From a checkpoint of a small transformer trained on Wikipedia.
Size: 12 heads of 64, MLP 3072 tanh GELU, vocabulary 8192.
Training: a variant of Adam for these matrices, 907M tokens.
Each number is 128 + 32 x the weight over the matrix's rms, rounded and kept within 0 to 255. Layers, rows and columns count from 0. Numbers have three digits each.

# layer 3 attention value, 768x768, rms 0.0313, rows 680-756, columns 720-767
127153114110116112160074074061179142130122160125111186109147072158118145128160146096078070134120158146184155140078124146131108128098199106100105
126109128097140122108135095079054115133135042124076188081131118124113177061097160139154180148145158120125132157114147129092143024133111136132191
153125149155092107154114061118170075174111112119115134072140111050150104139095120141145160133120177154076149142147136189154131142172158148096151
073148109118189140131102074103194146112097089087100166190084154099127204038176138154128090100133104142175057158080095134119130141147128124136143
125146078116147051165121140112115193161117149162156064147121103142150140197129212128190137159120089055182124085142148229126119122183111115054119
147119120084134155110121111135122115208127111187094093044137152135155132057156116115149101150105158136106179191165108130114092135177178112157115
128099150164137150158138129104070106165137200139114123166171132091119091171112132125170123094137122141151183167171172148138162166168096135139108
148141114077171146160119152114085183150173088094121173140148123166072191150118090101177133075109152102190124095127128138128111132131137147104111
100101123124122057138106060161163130103168148149179118110186126118191127183160110122172060074056100156134093082164117093129135135120092133107101
108142119164128117117088113137145138098103197156114199087117152112148169099115126159129176096129106159161095141158066128067129154106082120098133
118117171158205163141181124124126125083136099160144113130132147104109078155184157140141099160145115131129160109165125108141101193132177129124162
110120197123152142076142166115093106182135096122138132144124129126140199052147090102143076129090092138142132114129129138130122089131114098143080
142137100152209144112115123105105078085222076103121088096101126094109074076151139141122048151174162190107145115109098078148106145104111126218129
131115131129083130106164109145091165089119139175146097169139131136132145119142136073149167118084036107158132158126122150233099139135079110135135
099127138122159136135164151136110201152125169152135132161130132170122155134129208101097155080175066066158136128078141132186125112141142151080171
142117147143113162084103147123052116077087090073121138138144140130102079090102075127113117131113150165091093119125108199116125063124175106148136
124121123130140153118092085080140083158119094090091125109194095109124129171115084114131142134131187147115144104066167078093179099119184115119152
095128089074137102165103175109139087121136210156146080069074116126133132117128136140171121150103168199156102210060111125079125089083047091168164
160121150106161086168132096173153117127074153129098137097108135084118085064175130153100128092099132142160114126139126081119115164113101206155167
095139052131118130170177103142103159115154186077128133123156089146143133087140095131179234077079200125144141097136060083123106144204037116108113
103124183096108104134142124124109170114077077165087156124123079069152164131132140129131158087104128142160103137137175131173133087163071079132191
124123210113157135135126109128200146170106166175160149045121113137103132154144148125137095132157076122114135133117065149118114127118111105147135
131132109103106144217150120165121130145127144149130173136131203123128115130146128133151087149111068130133139102131196116137098196163115097108073
112129096156172073175175119145132126104160170148135141151191154078135061143142174183138103148128175190106138107146129138122141144169163218086138
125132092107145135139106188087146116153128156066140133102101100199128136209138086155103160135148103121053089135137116100143119176172181139210100
131122116130136138096120110092059170154133155107069136135094121142123114170153195099136111102108171172104144105085146199169104127173219098155151
143139165102164102149074127107161109153143180128109161140079125205130168122136132121138084125131168156145054117153140148038097139113087120161153
127131178135143138152140166123125043076130156116120150153141128169129103131129154177163146142127130111126093100138150162112180072122137131155145
128118144129180101120069097130168078129164094155143136133151122139084102133136130109085123106189059123164121146100192135104155164145157189160103
093140112165117105123142175144137108109190127161090118131141140167133117105121117113112100150080098136198158118129126160152123141128046148092127
168133134146130150212187130156124123125127067186023123104167092163151062071133082142141133116141139095203155126143172135139170059095147085115129
124145125148092170158192116140164101139086058142150159130100082114149110133121160127179169165175192151101149091150126100108124098144150080118165
165117140202148128135086102137116146120097143156138109101139132132132146122128089145115127118140127089188126154133113129095165161147175149085123
143104103114124120118153096111051146144178203128126108120100131155132113065126206151110107144080192142124168147129179131087136149112135110109143
097119147118166124165105100209090153072089052162160062120093161150094150138116131152039148070086189095113141168115144138129111153071168166093174
112169165138048126093020152131163155120117164111152131102185098128129114196149091072120084109157128137109188157172157152161120119107200063112133
109112108108084183181113149114105146169149162123155151176157117139113110150043137138091085185092159125145176156139138106225106091140124089118183
141158150161132133104158140127120131138129134162142121152102132144114144076126102092160102138122111162106121159173141110132129134069122143176137
136113097107157184112185109172127080131142127090095111080147185134139132163107065113051082132069129177137134165099131113170121169162167137145107
143160148086121191130154129099095073107088110070165115150112109155125086108136114126135089101173135128154113072086118102117144116096210098134192
138093121125129183114096159126113155107123155039136060164124131155146154076101110109094086170100139152146153181072128095067170116154099094184160
101130161105116147122121115169108176120213133169106100126174140116118101092183166103085129042130202132171142116131090170121138144124169076088097
148129135105056174084140166109126149121129089142118149129130127112126086101122152090126103176128123157105180148167169137131101136088096092087088
122136144120099139084152125136125109132117135048102093147100169170142112215141105171113118096117095122120147162151154107177114151121127142167168
147125106129148123132137142163101145143105115162125069112164055145144106139160150132169122127068144137145091088140098082138109154186079161104101
131146081146161086141124083147137123082114171163103109179092132157104174170090123094194142144136110088118095110155160150071172113121051104118095
130152163158067114116061139076144119141176111081085136097085119104129124142150145120125071132105141183153169175096130131096187099172149157166116
141140054123117104140136126106182139193185127177107137132124143075129171116146150180129126163091087074107147199103143126136092135094090143137081
105120117150121127147198083162088145163114155113135065138111148135154112163083068167119106100123149143110082105075105103080121104132131076049150
113110136148122148153075099134160203107216184124153112107165147188121177082149092134140094141114157181134106159127161082060169125191122136083169
133106110088100107128106180121100138121153152102127146132142127130169101122116111139068081157174138086145129121127079112145130137070141103181093
151128108124112158153161143111204113116164112187123105105116149152132122152200174121166110176125133202089128126167091120105173081172071145143145
125143094126074097117119154072165130118131170104195116131200133100168110076121111120120124132160100091129146122127147128087127118145150072146139
134137101096194119083142081118095088159145145164122204116152118136121141104121166123176092125024141094103038173094082111128136126139164148140142
117143126100127122071115178077108130200140122141111143171137136174105135150111074085116169156147099104167187141138160102110140184131096138049198
131171173122110130142175131110173130105130144121148129051178106111129148149237157099108059126134132175140162116137107112158153131094155160160183
144122191146143149110099182144158135164160145228133173070158095144071158075121134150150033108101144133096128108102162148109143091095095142059158
141114097098088099158147150173132147096172144155126085117051167131133128123122093104141131080151130116107145141175093111187102163163149164149133
125163189103156133181166135140069118140100200076110079148116127129137078077141156128112136210118118067143133108086107066191070113132150098110170
118134107110141190087125151172161105154100080137112145104088186116133147114095126127085167112135180123149133105121156125120118149194165133176121
137136163080062189127162124160157064099079080117142146144140116146149146160122099153121139085185104113109139073162131092109123117148129076082173
113141181141124083133101144095175177063155126159103098103192124170078117118062104138127141106178147176180129123139111155091162145158106159045129
150124200117075160179162166195111110168091162108073087111101105136169091116138123136123094128131130193128042053112074171156137089132096139110136
128127118118180107155098133117132177088196135211122095101127135096140109054146140122159112103078153090159162130176176160130145127126102154123102
133167091113074139106105105115118081147136128137155183083127131144162142117150122139099100123166216107135195087084071137156118188090191147109109
081148066192130142158115085070186165124121130164066107084152113111093140121086101200130130127070148170191145148131132147106125128128124132108147
119130121152114187109089179130186118196080086095143167130095179080145174143113142107166126129109122103143116100065180084109121201176136183105068
138144112175119138114105106152069116074093079113137103143171075081164135124126106029084135109142074200142107002146081161119147089129140136111152
114131151073141134109143099139145116168093127134124155110122157103095168098118104182117110114115095118143174058156116118171105176090181126129157
156124138083040144100130104078091083155115103147109189145084091105102134170140140090115164087120119126138162134150093173145101113134172142109146
116110089116119179155101063174116138163147081092138157110151092127141114075117182109156107108094198103111163118159133136167122073076127049120163
115129054095152159154151104108152114121130141173099143094106178141115158117116104151141118114154105148154160142149122150095099148083085126101151
118101157128133172106104100178132132122192161048151142141112176218087166100148087140116040124153137114144121155143158144146153028106090096138131
133119180114120079134073103175091130060159130071122043112121099115115113159124050165076123128120103175166070156102150110114106121177155109144125
097157092184141073160108115143077127096104094090171112184065136170144131085157093116144169145137102110100095115162148094098151135130074105090123
116122123140147088149077150097068152120085133137114187099091117131113104141147134071127146114114121111113104146165158122135141136096163097049090
133174168138133095127123114075144094150146133158192178178147100135108136128154126130182110149092115169084134184092179193177092156168095137154097
# layer 3 attention output (transposed), 768x768, rms 0.0261, rows 680-756, columns 720-767
113136117151145139136154141181108106087158153172167078134099176122081156158089097097170172139149118104121100094120092099100142116153043112136136
144149116108101172108104131163143092106125213118170102181162176126172080190156124109099135122136117125120156097132097100160103166131129066079090
131120093098137139178113181136113139079154159122142086205091145187101195127153163114123118141114105112122127100097103100081137080099066141125154
113128137155119118135143104133073108116124148162168166112138125125129078165059075108119156111132119114048190094178087120139112124138124088094146
107098195175080145158078132173114139084114111122140136088173165111117143060132051155055134128133096143133116183144124091087134135132148169160136
092151109139112112175123059100111092109169164086109145168141114084075131151135112109100114105136141086144126068113167159131149147099177085109162
134135106090126159120122093141131152141144102137164103133073123135107108087136168131103131140132171123111051078089129130137105078096157134104110
102174172156121083119094108200134083079048155125094087133121131127159047117115113166141088168134126145095106173147129099091103175179166156145117
107098136108156121140149176066116145133096137101116167087103171169128112131081155115080189131178137118076169163105161148117133125126132092109116
146104107110128173114149140115116109084129063130169119187117099141130095130094139126113084118124096122080139127135119142190146091139157091106182
115141101116034131107079160153110143125114133131117179115092107125073178055076114134111134110107103137158118129071162152061191085178092133143114
169132074132066104183134103139155138103125118174098140103136132134162049182124131147083162075120161146130125142125113092092130117099151158121184
123120134101069137173211077127165145153056163135133120112110137144108175121041158073147154122081135100161165196125153213130165162156131156073143
137118142168162112099068187094122056145105168136139169086114142163165114147089120149106065104187167142090116117137095117049088103122154092105142
111078109133096109105116094128117077128105122146146133115176138107108129119150034127126089107085173158101142124137061134078077149086107074118093
117123117096104174150147101119191141140162093158126128068095067135118133145167145166166097160121124140175133108157147054111145182138105158117094
093126117097114138136208132148139132099194183158150121123081153132088098129114177155112130125137128142093148169167118149154120158092087148147115
133104140167117150048123098104108160151081099092078135180168134079124131156184135163060117094155084111122097054212173102166169143147170110111109
125188130152076153088164160090117133165138118127129083209127103141115145158113165076157084161152178135070132183098154172196129106120118058133145
146099192126134151078126114146131077121129086116129117182070122135165141209162144165124018171147069133177108170131105173123106121091177141169101
135142125153077141132123134156115102118174202113163075155168163163132136132160130112110106168151157073106161162171099108084105152090156190131086
125098062152094105133121148155047132106127122107123145196140145103124104073105104156109128111105132110109112076184147075127149098146096095099141
089120132150165093081085166153122111122118124132119106153099083093129088145112138106072139100120133180131093143144103130130117080100138141110093
075131160097111116158106134091096128146126141110092118117121143154104183106106115072126129157126108099114172186111112151136133117132133092141087
119106154109163104143168089167057121134113101126126167137136160022092101096151085095093074116118169021181128123120111098114140106126101050099126
122146119120080056126158093142108107116095172094210149151114120131096169132112101127090148158095063136136089121091119077088133152157104194183130
151127116128141150129082151082114129178124071135154109118138099084125115137166144140135127151176091166052135148137161070155092075115131095148142
166155141081148133165108146143151131141094148130136160074109089144162061061143136112113125096131111076117134120141140101188134108113130113086119
104155168135122176091163173137083145140108158158133135163083130067113143136184134124147073110098156142119081087169135125159099120119135113107119
102148169094107119151130090136132152112160126093108116091098118156136145127095094179095175114193096142139119137178150123112076154094138101131154
146146100061131109131100103126142156129051202122086182122100124136166180158063177142127119155112114105135127174119144099090105161197138217124129
127120074110177139088103148114167097101153157136084109148141168177135105150061159151110159076099101147162164206109122116098112130125144147119120
119137153116083126132103140129127151130154101135145111111103087107120087143122140116227137129131184174073087079135128125137117100141117131144143
124157108111179160139139166165144091128122156127173106141150098114151132151159131098107126149127100153075068083157140099109101144166128061183151
138106137154088117129144199121138120167159115163152100122172063122155069092168099127179156119150137128085172087113129184125170060165111061154138
142142059135156084161153114073066127155117169094133187132104122110160120071091142112131157154093143102169166142153112110117131166180146150117065
121107114120101081067187114157162121154083162150131086093107184152118109100160091136135071105100184128090149086097105094129130101110137123152126
147076116120111175184102111132119135118128085106183120111154095098134158153205142158127062119181159092100162068133122156082132126127112055156160
176117183151051111149100150081160147092115104105168168166108094161164158073101137176131205173196098155112167107124147171088075136193117134074135
122075113148173097071141132194154167127138122178128129128138188051209125118115165119129164160069148135135120169147138148126132153228065130146069
154139154189101120135118062172138151119144144156126163139099124057121141159131151140085173095108164121112105138137134128201152146143101138145105
145143087099148148077151146128175096094136135116169185129142095141213177128131085109160167208174078155108093122134127110101065100115095160148165
143128109146132136126140098106136171139142145097109166068146127126216087167114155123141159167103142152121126131142092133117127134150154164115145
114115166132112132145130127159082124110127066165122105132133121103078102102141103103149100104127178073143117076108152203093199117133117135122086
159115125144157163175108130130165076098166107130152168148098120110077128159149160134110127116146119078111154096023156116090153080111163092179154
111142104100120130166136161150121124119143109104167151118132111084120133126154115130109075096108090161178158142157109096148132145111203107102118
119114129127150142125192093167104146155126148193151122110155107124083078133166119116145133170122136109096157028117094141171106093098156154091142
117133131071118159172130083080080100164130140064115115101140083151120121124115134115122079087141100143146068109108138082189128094111163125139195
113107147126137088087132137115146118158139111156130107164078135125094149117150120147148143123163068127125178118169129191161129163125128166098124
136133112142082132104139119154125105124120092151150102128114088107164098131086143123179110111132149168116103166102165104216051150100133154159123
173130101114157120085111070100155140100138077139166148091140124134172150170151110144186141169161150182100111102098174131112122106133109091119145
153132130146128168096103147134077142122159105102089096092135116093108105074101132129084144063176088089161099176119161118133087151054119080099122
100139112159203114104080139134140161135170114111139123125092157144163133117040081175156152127103121139137091140120076133120139093182125163107128
133105128138122124159090161138103153122138146114148084165101148102146125115170106177083082132163126118164154122156163135138136126143092072156143
107179110115196139169092120145164119084099090198123192107132138086184143125172135128144045128138202112119128091133112112114118101120164142140086
145132144141110126075136145120090171095119112128127138089115136125175125105062136101078168182120128135139092141169166153162124123131053104104104
124130117122100112125096142127135141122153163076137117142153107111211121136108102140112121142159115143121178111131066061187149140111067151166103
129132117121131147115132152079143169108092134085161183158130061177140142098138150086148089171152106102111123129111178135121088119174119074114146
128160123147157119097145115155176133117136118147064139146129178210134125156124132111096136129140143059105126166190118186101148103155156086127131
112184127133165088203160155059124086072131136141115112148157144130139099117159216087154153120115189099126093086131123101112133112125129105123133
123126145151170086120137089075137119111146146155132144152119165128174117154077177088136151142062174123105144182149139129125107141134142171114117
154128094125163137103151115104131138112126084174189148132126095113163127112126125165160080114138137145127116137148175099119067129156123168157114
121125148131106072066120068080150114105133095174185103139159092136104117167148161069132109158134147071058166109151128122157121121138082163112121
105179077100164172158079207120140151138123152090179151099111016124112134131142114134143078139203103147138182114125130104093088117127157039102191
156137128197192136083160134122107162153129082145121080135148166116176125167120098111173124143092083113088107171140133128102089075184100117125113
139161188135073142090119146105114123173133103167177124113145087123128118146086110141126073123139112142099119120103145127161139110141128101147154
128116117167137136229168063112137113116122101117144132147161137116144078183119161092097135142099160161110088094134168124162123056140139114137143
183120171067120095169147150118170149187068137166115121131073100167100158136147145204088185141164110134062154160107154128116139162116129201119096
184110109167093128155094101142161123144131102120115159137163126155129082172151136114109162111111130152122127124099161136115128094153132173182144
126111069172152120069180132146122083104132163127093159146136195135133177104092101122099146159094134094157097155135112107175172138142085175202117
156123124102114098087131157110133071116128160126154095142132150141125157117122096182094158155139037129123097167152108145092160127103127119100152
121152114094124112119115138067152140117175109108127094093132125125133150137125151109164135120106149156125101157080133148127110176153101104157127
113122149130116074086112125128114154150078114144182095187120117122140125166107158132183131167081142167087159096096147116175096151117132072096085
113132177136091161101169130169149190147101183210107165101096157133128098070130140107143179156128191116083155078110089138137113128126087198103153
155132140163107161106075154145146107152134145121113099150161128100162118127131155119135111095121131127157175132164142135112134112079145087137117
138131121151161124154164120108136122108155136095117108113156093139089146098111095171123115150115131121123086153143130094105163074156120087154170
144145085146126125088190149183159106120110159119158101112145122099058144166156159139092087055100132107173072088115139130138106086106153170142150
# layer 3 attention query, 768x768, rms 0.0396, rows 704-767, columns 720-767
114116065104132144105113142137100164170100232126155117143121180104083207111106164142098124127111110119123153134143146111155088214107126107171078
089111120125200167116165120120106158129089055163114140103106101110104228139163064175124123060152110077139125111146074221189142126102067100089056
136092212110089209111072144074088076143120080176136134162101149148172080105156079155131107134142103143141066148174105190090111031122155119158111
114151144091061144141150110129074087126116171197152128062084102101149167107091155148144125049076079145111087111110151092093143161070092177122134
121147139210141172107134142143173186133125115179139111167108142112118229147119094168132175130138072178052073091154090088181157141121104076208097
140145067135160119073140093100197162145131196090128129123145101068100196113169099134108130171199138136116185134132229143087138216105130075140149
103129097109154097072113086123251135096152078116182174117096075149135102170143156090115199184080148101087070171105177124107157104116122150116116
136144156157186093095135205124125107161171052187143132114163112154125088117101104160113096134149149162166086121123155211214073205126096100110078
154111144151083144216076121125097098046175146064104157185087098024130093101136100155087109151081156143078158136107123084095114163159217064145090
089154142109097159109162079145180133127104148093143182089143083134129103144152210060111090083159058153160170189078178149104096136077128117099142
199102133126059146196157089175173126112121183101083131185060095100150105126108190059100137155164110136062100133036167097071129148163133101156146
147107127115145203138175107189041133114148113134189185176104094128158113138078158122119170137102135116121176150138157160193132152112088151168158
138123073142173145099143077115182159124161036130129134092120111188129148130154169129089075193117198102118107231100120104162170114152172215141102
184151098159054137199127120095119147100119126076093164174101096117140079117167137098094149142141183171113161115168143107089159096124128126132154
218134150065138093129104177113127129160091158113049141147133079133131104137089116177105088156190108155118153076177092122109071130168155162151156
147108086171142154105091116071151122158082167178166182095153104063098156131155100182119160176088117113096097176167101128094101114138170158147101
121139138231145168133186054255021177099175071208123102127161204124157141136110047147162120091118145142122095061128103103228158073096123094180061
084157112129055130095112090028102130150082143152147186106032127079139122049120164160159124034116084090104191175140104159110111214144154156076068
099136160080148071131148059081129095183102113130062128120092123145107165091082175099105186165103101171135093131102102157147130189217105123128092
192159123133093079089158170122101113189118161148079134103101128145066100144084143134142088105100084140130129121119103162187099109135143080081115
108095084062104174153089090082090100086104160025168090128095146171100119115163108097118091244086128133127097131138187109123122122146168156121209
109111171170121113149103133082103158128195075164196145136101097202127181136200175173120061149091142103085178139117147153129133095087167076118152
135090163126158167042083115166129109122090194160105079128123227131100170173106112186113123136167114082203137130185110157124104140170067128086131
111101117121176108167179133157151119134109084127121112115133148169165074136093141104112169094070083129147084115110125153160107157102140096071109
120108114106108191153143165153112084170109147117173051143129125096120130080127135086167125056186094106160102085110157117126090214049157069114116
076155115144097154079110147219151113149086197143123050088107118074127170097075082085115136084169132127167114106057069099122167128090123170153177
118129155100096121255119215140103126155108183069144097154150124127135104100149174112153135085171063110122172094123163104097110157131173114082149
122131046122167131176125142099141114108138112131181055197139148109146096159154200079124162197089129181179131168133124171129187214141131184229085
114142078096101171136143102205123108087121108170190145136093111098077173176091080180140175134071208068146150044151128138115209188088174156132093
095094103171098153188124128107090109124146109049143127072117110095144075138141124095166118155100181096168144108144083185117079131169164078094112
120084106162115096192146117156124128161132193178178079100140197132140124130098117111142155128127118109119134130074073053158134217097111205130118
150101170102172125107092084099082098119146094101108075155186118099133111066101130126135146158160150105120134092133205165127131154174086139171169
106131100191121176099117131153123115185038210145117143111117180119146171156161068121103137122110107109141114147078120133099106104126113137135087
074113096116112130234147155079111091129139159070165121129161078138133099105132096124135118120125137074160122063182073138112132104054070168125135
108114089149126150181124190118089132141111076147147081122166125191110172093128128117151124104124095142180132057190070143181131140080123111114103
104155122198101123203177114113138101108210100039067137118078151162156176117119142096143186154144155137071097126155103121119150089179086153121162
144141149130112153127095204103135092107133183086113124115085103095115064141145160080089069131146107144188144132100159161140143076091100051103203
156144151111179161114164146183082086175118138133105112156179095092126125161168137150126081087042169145138115068150092126137123100130176118106153
134165133112090114159139126139127142080091122091099139108196059120142104089086163069134130109145132150107126133143142142113137062098147104116181
188147149095197136067118121094187094102135048135132183154054049179134049150135132143084124209107118177062093173146185155139197044093105155170186
152143115150222185068163124126127165111144120165111085136188164105117144149081097119121212092110098171171092162169103082151154174131110185176083
112112107141092115096081183154110132178133137124061116183139151115105132139114182110168103117190121140106181109111156139197159107167099085105155
118157042039080115130111114115147141159110188085106230117090089191155146196076140129090120139130113159095197147121159020095075104114155164128133
128139114131137149214158075164128146101165071144194098153073098136124122153112142125112172110129125105118137094184144136156192177061133131080085
173117030101173095150197113150133165106175087141080105105132181123113087175112102120111123086045078145090094145196099152168067113117144150101105
120125097151056192144075123110082088111095194118126138153136092074150155151149128120085096080144158170095141101136143091104138179092129153143165
179152135059095135137161126167076052166084174086106089079087140034103122120142124119117122082130049159148133123127105095125116150106136160075150
089144080151119167095172148194106101151110075212103143145167153139102081173064129079087169048113115123103144094100131066209117144073159157167111
143150156117184100079155104132125175178074226135059172122150217155129191159106103163136112130116075155130103111128074070129085125151068116111081
093127133177082082149175074118128077124124095146145124119107157208125149091128107137135133195079168094094103113138161163150196089069143146095110
115107141171142121106185107150145109096131080136165108125051158151116178196085149128121156163103184107087099073122104143172152109127178126075096
087139130167076104130131086025145096134109076098122107143109116107147097050147164122134155133087153155100172186142154139074164146109107149078100
154119176135135168082124134096106119152132127138128135131148118187127133147128125083160126155166128168101091181112102074096093161182211111181134
158135218066181170076072094102181109081170098134107090168165225157142124135104189153124172213173089190064137106120203112069127188250160188247073
118101146119118139085167117118190083134052070070037142147092152123136116178098189031097197118137173142119131144115205133066155117173198066099076
125114129124145092064166067080192089109158066122157148157046136164135054142083150080098140203105104120108063178144180169087119138135107180137155
153123113132145067181126141047100171149154136128172126104155078118104077133122153171116117148120142117055160098157153198081119075087086163108136
121153141103182164100104108100149148174111168142118142135175118154114122146109147116142133087180200117173152136177140149080131118132071178139191
095185050040185155077150121123235161067118199157134043172096134138127163163159171117173130148124044085186120166128123079105113203133099218179049
094131148105068154118046194130073100135104132142177185148193156101144164133182162161144059132128091140173146113110131160061074089089191056097155
126142143158151054176217078105117220034150065098167131140159211253139171137143164098143195181089136135067111162188170108136095116134130140131141
084115167187142110122096132131183122131108036159169142145121099164123107119094188104114116099073095120069099157086156143142143142117156143138146
142082198201063101208150042115072144143155144081160206088141074112151097147156128083165111173076216148066131155149144176153154083146162136154186
153131116111169112051111166167169144086118167157117109132128150151113146190147158109121055099128158113136130153112110035111108168169182136128139
# layer 3 attention key, 768x768, rms 0.0372, rows 704-767, columns 720-767
053071100178124102148076069068143155154139136127104148146112144047160206157104164138108170122145106107099174121089147091074140182156144123166122
132135129094134127068132115102100149095141108129168151156143143162158109070188115080183103089069130120134099107132151130156031107088105102128138
078158166163083147028140157101113099121118073134156142089124078182208076115183143102148087142081089158125160147145144192128156116177127155183142
098244078050063135140090132116080125134107125110119174105111108131045115123128158149141155140082138063115183147105145047086134176145171128094156
123030146149174086137126122098120134132140083131186090109082142133063137103194136154117088184131099090124162115102172125123108121076169123106173
202096126129180100156107119066121201100140115145059130158132123132084160130111109157094206180179118134120102120132123097102034127186086087149127
114164143146135153154071104111154126136076127154165162216133156114231173179061092144122141112124187168165138148146150186123148150097120157089111
065195088194130135048116136141115109163089163147177118148140158094064161081177074096158155155150105112074114104118087116143128133078104158180096
099145115160063115207139121134163151131112132115174113075126096026039177145136122149138097141111149105176176129101061115093148186154129103108132
098250143106116177082154140130136139139126139173104146146155122129149132137090116090134152078150093159137150061100154172137088095101133100125150
104211119107125171171071136162130197127088133110109150070127102057182153170142127102083155140111164079194179124126096104137133141118138112103194
067221202133055155149116100149114093157100102181121137129133178112073194105142102178106111080136131052144255077126177131124171170118141121055111
165141136141174151124087081095134053104092142146106111138099157133164070165138066035161143131106179203069078187098149103120128148120134166120070
213061154101109143202112140156136177105117158125099151144108121150143098103121119132086154154143147135097124120143122049118155149169125108121125
130017111120173084146079136109104180138155151103084070109098130149159119114136160090137155190129136141124110115115092075113136131206100099176154
167027146158173132105132075073135045156120105105166096122142156091133065131183109158179137157132156147086077164110136098108123123128150135114075
081172131179116157084126116187120124124152080125193128143162133117069047115200122136141018087130136044120143100123119124076099024082146095125138
143092211004118164147121065033070084100124147127080200091130134089138108101106117149127140116102127141104101196099113138094158142159159197124145
089173135095076100193128097161149126214100143135150101092112162109115201132087204112108169153043111136143152095134076081160205183136120118101103
167125137108171071133109183128102165141126128100124134131122134117093111140127146119113166168125181161029066100128088057128158105180133152157136
065218112172082136101123157136106106150134125128148107143159150126125154076122070145158100145096133128144159106145132148106158137081117109094078
191099137104181166018171177073129064123109102163162165076101135127000126097203131160102058138155136191143116119118151162191048108106139125154139
106000157150108151099173064072103116114128123105085108169140136118178166098122113116158188101116130141093108130159110110141109169126093172147108
098167117080108127157138101165153168190114131135143149127139135124076169183124088159130145098113094074141180103136089140136157139117134116153108
027255103147109128160124177102148158133127125134095148146107112126093186119092105112165118136140123090126146101113130125109130146111161114135088
071170121189116115182132104139160125121107160091087123192147142068131128181110200137081144103117139053148141143124137061070175103115168144072176
183183099142086134104139179138095126139094111163108128075099129108046193185157118161136115134156110191107163108122092149149171142086147093160108
147219211159109101127142107143116063191128117140088129151134128041130150108033118144117175101139111143099127180149110171114163148143158130108101
168010191086089125172077128111098138118090173098117127103175102022124090157112109126099148153110144032129187131131141167146125165118137125147109
102177087099076143186134137149177130146152117124157152145116136074091174159103091166108111132132093073132161161162097172111168158123125137128154
051165080123099098165137125130092080169127159157139179134158159115234164165124103069136112154158134142134163127126090158126163138112157143101138
171056184178119163163105107103090166085192129131067159132117067153175138109125111154128168146083121116131085136157163160156180094173107138158092
058153118174143122097185093120138093139188072153094146161144105119153118150166215126160062093125102196129107076143148165102122059119149150124151
072186084172107167139132111196143093113132147120111129167117134114171164147179113173125069108117125103177200140128124184123176126099118164105142
124132141127168091131139137093145123142151151143124067110173168130133114070193114124151067144182072071131172095180110153102156182090131081164128
160162136069165164186121096155126206051114118135165084122083115177193086125142054181122128138122176114183126192230048156139126117101116069043129
182140115112105144155095179105145132117178139110078128158122138174106156118131128110127108131132098169160182084125106188131116169165119073116128
194074167101167110122091137098118148123121139138087142102133117084138101104123215123097130095151120154128057074065146098144124083136078118123166
152158148061132178207080107180117200076154148091089148192153097103143091127153179167071096103197111094154146127132132123113197129122133151146144
159034142118132101128085099147146165102106125133114140126130161153177058124169172133097112131107175125136152174111169103142127117156117113149101
071120164106123098121091138109138148055126099175157135156206119132255113121183162144146116101148095105141139153110137127115113131152080134103118
153000141084165169115159114137121158118151088114130133159127115128106100094133155139120115115140117134154111150121155186147116108119146136126144
090141060077093162116150149189140111147118146162150122124144115134063109163071128141104121099121114178167145179076133126102141121100193143107135
084125155140050123179129143171141092208098155149114134100208092087168166086102061091111097089059161120135195151203110143163121151101136156048100
135077114115149141148121120098156153094125151086127122100113108187134093066141150092162137149126120097092129140089116032069079139141115130149135
065106149196150103124103083011133082193114093107048134128163134095158145143139172055118122075092161179172147108115159118129090151125122118061147
075158077098090061163116129113127144137155176086054144141130054091234147113125136059121185133126130138108126138094101066083154141154146101122149
080079141120094151119128131184126104155080144160148130137151124124025144137121143140138105113112125121137155087101140130096153143101138118090124
115108060097172085086111154099108131081153113084146061066137123183147095160170151087156167163127156126121075060113079043129102072112105086137112
143111134152117175157117145255165145198133128124177151091176157135112103082091076211145094171123123119099146087165170126150130133122095131110084
190129122105148120113140103146130135125114126146164115141158126117148111121091083061155162164130123095102135141127084100117082172067154105173096
112097216084104122127134137141131086137094109126113169100134136123060106119083102174109111126144109127163144143134175183185158122127138154096102
059165205128132138089047081071126132053083074155146100147142102158183093135137197081152154156142091144131133102040139080073148096107161088162155
145107145178075126129139165140203098165118083136196094145128188167120182141083107081096221136066109178152130168207168074140192140146093066169067
158150158134103136181075161193122135092087121112143144153156124100085213159029125078108155085130091107135155088182089063155100189056126077137081
119151103086116175097126056125130169091063138134165175172110102096230156115115126109139187146097124070144139223088116155153126148211136161128108
159061118173166086123123095126086149142144168149075151100165113187136067105173192206104104164114117150050128197108100183113154104206123091154097
103138151175126135112100055090154123088109184126079128169081133180162096126093203167119148088077120143137119163164187101140147139159107129180070
146093148053173139116123103122129087144090168112042099132095133144115145098093140169150170126135092157114089153094168124110082142129143116124125
221143158127138118072170163072114108092135140129124157109082131177095066175140155116172142163157112216109055104094088210097101120119117099194152
176119109073147166178142156205157127091100126152195100100156117192041096096159078138185115141169090103088118170161150080121108127102099059130072
164015181053106183206162080157130106124061118173093165173134122155144099148101143090098150097119163120108156113153141149099134121121167080120136
106158126129118135138116143217128149155162110122174125162164136073158131132128125141029068114138143071164204089129054137172151071177147139095158
181084140156190122141125137081122130116124110145114148105157135155130115173110129066121165146148122171086073125113101080094053069150139080165124